Weights of a small GPT-style language model, trained from scratch on English Wikipedia: LayerNorm before each block.
Each number is 128 + 24 x the weight over its row's rms, rounded and kept within 0 to 255. Layers, rows and columns count from 0. Numbers have three digits each. The size before them is the row's rms in percent of the matrix's.

# k: layer 9 attention key, 256x256, rms 0.048, rows 39-63, columns 128-255
# q: layer 9 attention query, 256x256, rms 0.0476, rows 40-63, columns 128-255
k39 108:144137145099097159140147138143086133113114156172084127095152121136174077102098136118087120105074128122103078119144164154161125138131155138154136136083101190149114113103157123150143122119117121106105148132105165114123129139117132125142134121134111116115147085113101137109091155130142153089172121117164139159124095089115202153134082106115142138108158111145151160095119158132114124136106
q40 101:134170085108157107106113124114144129160144098128101146112093139118101146116139148114129107175144129091109091148130142118094116152158139125129120151145115158139128125141175104117156149138098114146093127107104152132137117162119128140156135117121134124082154083121107119089119142116161087154117138162111097120121100086095144113123157135092163100119144132149095126138130152114097139099127
k40 103:141098118141095131150167118112105134126116122126098100127142114151148103123130105085148189093131138133128086130139161144134150144094135140118127124151145121135149117182171107121111152129114148095174119140144111125118132123120121149122082134129119141147123128113147104145129152136149171119152166136128127164143191191128110150118127113118114164169121081105180113160147114117123090156161
q41 097:121148118092103177117114134117130158147126145090100108147130149126077108156098122131104113145109173114139104132172153153131174140112123142129099142119106128146133156164134137151117106136120150100112105138178154108088117113173121128147129122101109142125167139158140108109137093078135121128130099120134162116155108110113116123064074130144141121144109146151137137126077141129110136128182
k41 098:099114124108126114085126148083137110103147111145143190142077131107144099062155154094093124123128066152095120127109132044089146101139144116120150123122131109128135091110140119147146110112107136163126159139134116098105129172103112146121113190109173109144120099132130172119127104131142135101100160163143159131132114150103158139152151143094155126173125150082123098148125112119133144166157
q42 106:143098118170134118152138137117171167126142122125129100110138109119147092126110098140098127118115137114149112144181168152180102156115128179151088119121171101179151138148097102112153105145137095147142139088151142137175115143135125138128116160139088147144128107156117142120123084160131140145100147120095138120143115145145128124113122157124094112119118082148149109143150121113143102142183
k42 104:109155168145138157104142080121073132111165131104146115140139129110076195118091121115141165115123106141159129143092097118065163125108137092117112113117107114111137135132154108144065117120155141114099132134119143106129168148106076171115124095139118108143115106133122106093113131110122133103160110157100137136116099121122120142163125087124145100104116090119063157124131118123101168132106
q43 108:119149079132150129151113143143137129104142110123106138137122111122119127157119114132150096195140135170124121112115145136104106140155116147150172126114119085153090148108124159106173152123179161129168148143097110144104111139119131119141096134085152153105146150121108113156137123156136110156107140115111111096094145108096141127192103088155151137127096115126138102131180192102140108138157
k43 104:120105130140133144084178115155117096125125137171099095106134108091113150065130118052115125123159112107135159110104176131120075174106127135147133137077076127135158123148129128114138121175171123123087148110150111134115149171109107151118183098165139138157150163145098104116105106117111114111156089125143139171116140129145101156092145174134134098157152136166137168120138093134107154152135
q44 101:136123135105148146127131127141115117101145113137125149101142114114137150153134190138136118122163152125128153106094110097144191126120110133099094121116047107117148092106161151129113135117160144091145133160086079146098113130155083135098140105130129124111123132142163165107105131102124098144159092202119106123175123118096149144132129095123126102073136124125106112162100128136162116087120
k44 099:133137121144171177167158116122152123159122127147150127135135116116116123112135155125146170131121095193131105120148157100167079124126136157086134121095131127086100162152164125177187132149146132174157094126138175136119118165126161144141104116153108106132128087131111071132162111116153155120113139079164126161147128098142118126095108134139102146133190125145138100107138114098147144145163
q45 106:151109176114113134115099101119123128107110131125184121142161169153105070115082107147119136174138130107157117130112064125128109181123146080057120126119138123145125151114085147131177143137080118157114103102142112102139127135117140124137125107163112106130125111099110138130149130125131098107129125152153108115143115159118105128119136146126137122169148156159134165162124139131099162106128
k45 105:137130122158118100114137120101128162147119167158132176154163124127109147134129159164145106123145106061153162156143139144161124119137142164167153161188112156108103116092129091109111137086098109136128144143102106126156140154160116108091143149056152099115127108145135161121146171121121137146148140130137115110129156164133171138143149110084124119128107104103129122121115078146184153120174
q46 107:121153101119099126119091126164145144129123148160139141157133128138168187117160154136155131159096091134108098156180153118125140136168132138152117108086100149129154166093136142089129123121116130143162145126104156159148158140139177158165185143138103147116162138166129109089150123102146144148130134107146113147107112100062111178115129094153187129139146143131099142132146127124139146123145
k46 104:134150134134162112140101137113126124174133124132074143109129153117115089139150144119098109140150119156148106130139161106090100117123104141122130089139149089135079112148155145116124114148101145135138090097140152114087145079092149125074087116095121114131117112096140110140101123192135132126113118142153107117124144136128139125095112125097111126120131075142175115099081127160100125141101
q47 107:107106118129131121115137101161133128166109161165125141167155163100122115118142117133160161129118119110177130147107126105161109080136140132164148101112112135133128157115125156148114091094121117081112104155186113155138133117126104075088162119147158069135119104122130089127149134158139136113134134142131159142115151129101168153132133144133107092137127154109064094136088111102148118152096
k47 101:159189123155129128121118128125169136116133119093135161076151126146118137121139122139105115095128135119103117154097150112158154125127113115171139119162147123114110129106100123092106146112094151128090116125152144135099133159091156117149140166104127164148093116121130101153101117134184162150177128149186120169119098146090088142145129105138159122133140142129106114140163145192131118111133
q48 103:136132130144109110083132139139110107097141146129112150115162073124113163131090129172105123081112135116107134131126127142131146096127111125143134146125114092114142075160132094146103145113104131161146118172091117168096113138141106105101144158110103106141146106129107120140141139113147131157136145121075120126099127109110116139153129145127124136116138177108124139098084153144098123082144
k48 095:149106144132112140156113122108152129165067136145139128098085136141099107176138146121113161150132123128115135121145132106138148154120153096100109150149098161121135192102130129100144110126175083133124112135180124096118096159142092130165146154125180169148085191144108117154158134147116195153118106128128101107144088080172138168144109112128095139178096116130117124126140121127183120145138
q49 096:151139109109123138108123113155088102092099138118134131111090140159137128101115193131113149148126141152198160137135125144137112079105094154104166143132094170138106123115139136109115109079097123107139130109104127151093145123150128165147117152110130137083179129157101132146153102144145130138123147109139119116158160145159089155160147116096133106141129119107113121126102109126098099105140
k49 093:146121111122096058144099118103171146123165136172128133132176133154121091129135155103142094131118096138103100134137135140139096086140116073112135091112144131138159159113112151113121157132144138117142133119142149134110112101110144133089188123177147119118146111131148137115127127124129103158131150164098157124118127129106143121099104120153169132115141134110135071129146130151170122137112
q50 101:116149093123145140124117077132149116177125132119151138091102172137088119136182154133071130112163159111106121141172140095163133110106087124116133127119180094129127131094130143151140107129124160104152117151171133084102122116154172110134162129151157131130111126138127171131165176121112107152110097122137135100143116113113142115132086165120155120173129135125135116136114096107115105141163
k50 098:145113084088138124105084161156156159082117110161144138110134093141116129136116117156156128140101129141169169159100097124131136153141135109107106100153105122158129105118126117125090146117124118118164170124111141208118135150106120113148104116148123108144132111087132111104116109156153145116139130110129111128153084135136114117129192163120122144148170139137137135148140083138170146187116
q51 099:142104159157158082134124146087103131123162132118134105123184151152137133158099096106111139130153126184171092104098152155105120090121160134105091161105103141212168131145111117119133149119164114164095168094137111152125144120124126113132121171103108139107079108092149135133120120114159132113116084139097140143114093170142124140139143111144140122140115117121127116096153136111136164152116
k51 100:149155106099149133125143090131127144176145110142126167134148133096122123153099177129161107134138114106121133096187133131140153126113079130145164096114151117089129134119097111147093112137136163124103110151102137101129099118097162147140126140097113118126103150169145150087130113102122151149084103119115119152147150114065144141112109144111139145107167125137101118130122125139123132088108
q52 104:127164117140151107158109140168134156112117100151145103134118179106129166114161121101147193129118124104102109122132096148145104085138152156108131130140150131094113120135130148125148091112148055114136101136120117117143139105122150150164135163159087156127151123133112157147168140130148124146155138090143144101132125115126095130100135121137183154137101137133123120124146105141107126113150
k52 099:127118168152109128101139135194117101114134154123128146093119108181101108131135095147121102162195141131120158154147146090105144160092090106113097129106132144132165122111162155140141114131146138115152159122157139131111167061138133113128118057137141077127096118091146102143110166125126101097134109153114114114145131128113139122116146141091101158127110109115158132074136122136112111168075
q53 095:157132140116116110152132107165099136123141162148101162114148105157095128104122143122136159114078147166109131163107126111148137114130109118104107138104131111119126144096112128139136146126149147129136105165126112100136090105115147152132136071140103134108115075127121138113123136154136121100096140134167149159102120113162142140123098113128183142159141154132108149154165077090191110143145
k53 091:160116138114152143166116139109118139109081211133110128131149148114127125095125131117117104123123099123128138097133129176129118121096112136176119141101147127143123126075120109101123138133120137119119120144141152172089119119145119074103098148127134125091153151136135134146139110124169141146139142157126111122182135136109147157099144139074111147120122121105155140091103124144145106143109
q54 107:126121155107136141136100113130123067140134120118113158108064107140109125127146143157109156125103115115145095168171176087114151106125119117118136086138151166136172085111117168125143166158112122147151162133134115141110129092120132135119164108106155188137167148096141093159148073118139088079119119088180129107104150088095169125151150121112116114137138121126144115140087131137130109125109
k54 108:117104135141112143148103129096121138079109141138158116158150154143139082120120101150114108103129097128127132125108164114101116132130123063121140165125134124124065161141093120113153100079104150133172111129119109138130151100142092153128162100134169113134144088114115171133122161119084117151134083159159134076144130163138121115089132153131121146131124184091126130111144134115128153145142
q55 106:103150156133132085151125126150113171149105095080135142123101086127143135137144090163128147139113134123135135111102125127184118136110104138125120120129183138093129109143132151144096096139103099117123149148118120116111147095121168096120109101133151084106136129157157175107125147120091134122102120146116112149133114156167128117132123101147123141146145127084116091133125109108096140109166
k55 104:154125146166091140129115115180139116096119108151087139122164157132133172138113170174137126131108103132133142152129138148078124115133113131107063071157101072185127082120126158108108108100116139157151141129175120112085118158126150098117112152102071127138121159140095105132133123109094101110140135098131135143134119131111113141113133096150120105152102126165119133105163148134112124150085
q56 102:139081133135139130116086158148108131070127098129135087106113104122088112085087150165127112114180100185127110126105131086116131109123117151127135121094123111095103092061119172131167101142159094138125141116114150128141129096183120078153135118076114123184086139097115164140159112136111152137061186112115116123145110141128157124149134108120135137098127138080123111164101159066143176125122
k56 098:075149146121123174123113123147152114159111169179158119142142126106136166127115085102121090154121107125113186111103120108091099161125136160044126130163151155149134173156162134088108127160123131132164142149115144153151116157088130142104149122120092117131155116149128088131106138101110112130144075120155130140127116123141099117097118110138168131169053099153130145109157107109110117150118
q57 102:129142122149140148127137098093088093162154099082109118135129150114122143144163137162099132168130132107148104138154120084137117174153144135154138133150140148159152127158140092082122144087135129097096101134157171095136098120132132148142087139087112153130144103150113143124164143095124090146124110113135135102144101126132098116138130133103099138137145125134153174143171131133107164086160
k57 103:155101100121099136136125102171110169095124097172122168131114151120113172150132129102144126094131111087152147104105131131144140129109149152136120132124139102139117086160112121197134116153187145109105123125131153105136140132147105115104123171149175086130128141134100159120116130128110125122121134158108159143146132152086150112142145119142127129159134135103136127112165140088141148173098
q58 107:132110066096142101071106098112154148174111131112128135121156125123170135139087127101083109079124109157131131134141147150123137118131125128166112142135138134127144153070137083202129146135155149139083124110157120130124126072117090126147111130139134129148127128162136146110102112171097164108127095143165075143153114137099096144105153116105139098111134089173133089100143119100111101114099
k58 107:131167098119127127162118098114110108131120083109133137151128157136133094137146112136156104134135100119098113110107100095135138104128145128130132143120135091112108163153123132099134120085094095103173105113080130140122124125114186094090120100138122099086101115101119148118082117161121132137129160162132136100131163135167100144159086129120131173118143152110101125117118095149108165123139
q59 114:130075129103131131135080149130161150108106127105153129126121148145141101109112110109136146114156098140135096093151113112118157124117119133137128164160126099090121150136094113146155161118115155127089142119104117115138098138155110147145114107072085124190115126111120103127121133126111149098142131118131134099102090158108183093143153107131123173144168164118139104153097115120088140112068
k59 111:133167132134132149110122142125130147149145121146117116141104108159126172128127117163143150135117150112114165127104129146167107169128136102125132150114147110131164142137130099118119142116150130133159085142135116143134127132098123115106156089140151124109146113146087162077152183123117144118112155134183156179128119073126101130108104132114105069114121165116117127111142119106163124100194
q60 108:116144127111113107103145117111170169143091118091119110123138150102122095133084120101183123099141137117134086119131147146089137093126118098137108153103165098155143152111155149150098131147144190175132149112138129073113123139136167136123166151134157125129091124086128097166126127148131095135099112138137121097139117141062176161113118105111118100105105134131127059135114166088134088071098
k60 102:100125130111153102093161157158125106168111114113142099136107137120125126115107152164088150159103188145133162131112139138132148166126111146125148117120109155165106099132122145106136142144148124132121157138092122150130122116131130091136137097120123112099166135148118134091119097118156128142158167119164162143137181094158088110173101137128099138128114133137165150150156117179147118168145
q61 102:152133141120071149143106138120090085190110153141134152177118161113132139181091145133107122122143138167122122155122170119128154107106133100125147146129128125117108102081071157087104115152162176120142116141163147106119104103132095145128155124086152088132073119107112137149162132170134132173111138096129184141132089170180089110120148144119100157163146100150135136130107142156096152114139
k61 100:110106082135141123153179096127167140086120098109142158128162149095130078066142099105096121149145153144105126146130099133093128096164092107107151116147104124147124156104095136162139145119130129136106129106126117159132110163108139124121137142130140134135146155153139122127099096099088119100106106118129098082126121149133139149146140138138127112127127108129109138093138103137147162102149
q62 102:125100108130134147102110137102134143133124136091152133151114125124105160124133097153110125125134152135117172098114153117111108122125100151075119141186110101128151117123113112165102119093170108128091151175092163131173110146125097156119088172119173133142131127132150161100093156092129102132124146124150128112118111099120114086127127129113085117138090088107135122138115127111127101112095
k62 099:124164126133112146137169117125140118139129108086132105131103143150124129128144126114138134119074131117132141166133130178125139117104136152082153104106173115103133116096116136132136133095083131122135101131137089169145145118134163092113104139133079189126123164125119140143147113131135115127129095118097175114110108139137116148136130170169088179139128138108132132152125138094137104164138
q63 100:087204143169069139153059112137106081132102161148143121122116122105150105112094118105131173095116121109116078114117156126144130127165136106153149120129129150137146133138119097118106173113150082100110125120135162162136116142146117116124130134129138083141165125102114159128146119115151132125142165136117095149119130097102132123124134110131161110108080125100114107137152136122150106122124
k63 098:101113098153161145099145116117092124102122128110129139147161126149126149121135128154080117095104141114148123110141152100118125153122110127153098158131148126132135128160163110111098097096070168102164095116144071107097127146098085150132125140123126156150102147135141091159128130144081145129110113143145176085115101133145129132105144132159105104090106144122072128149122114129102144113155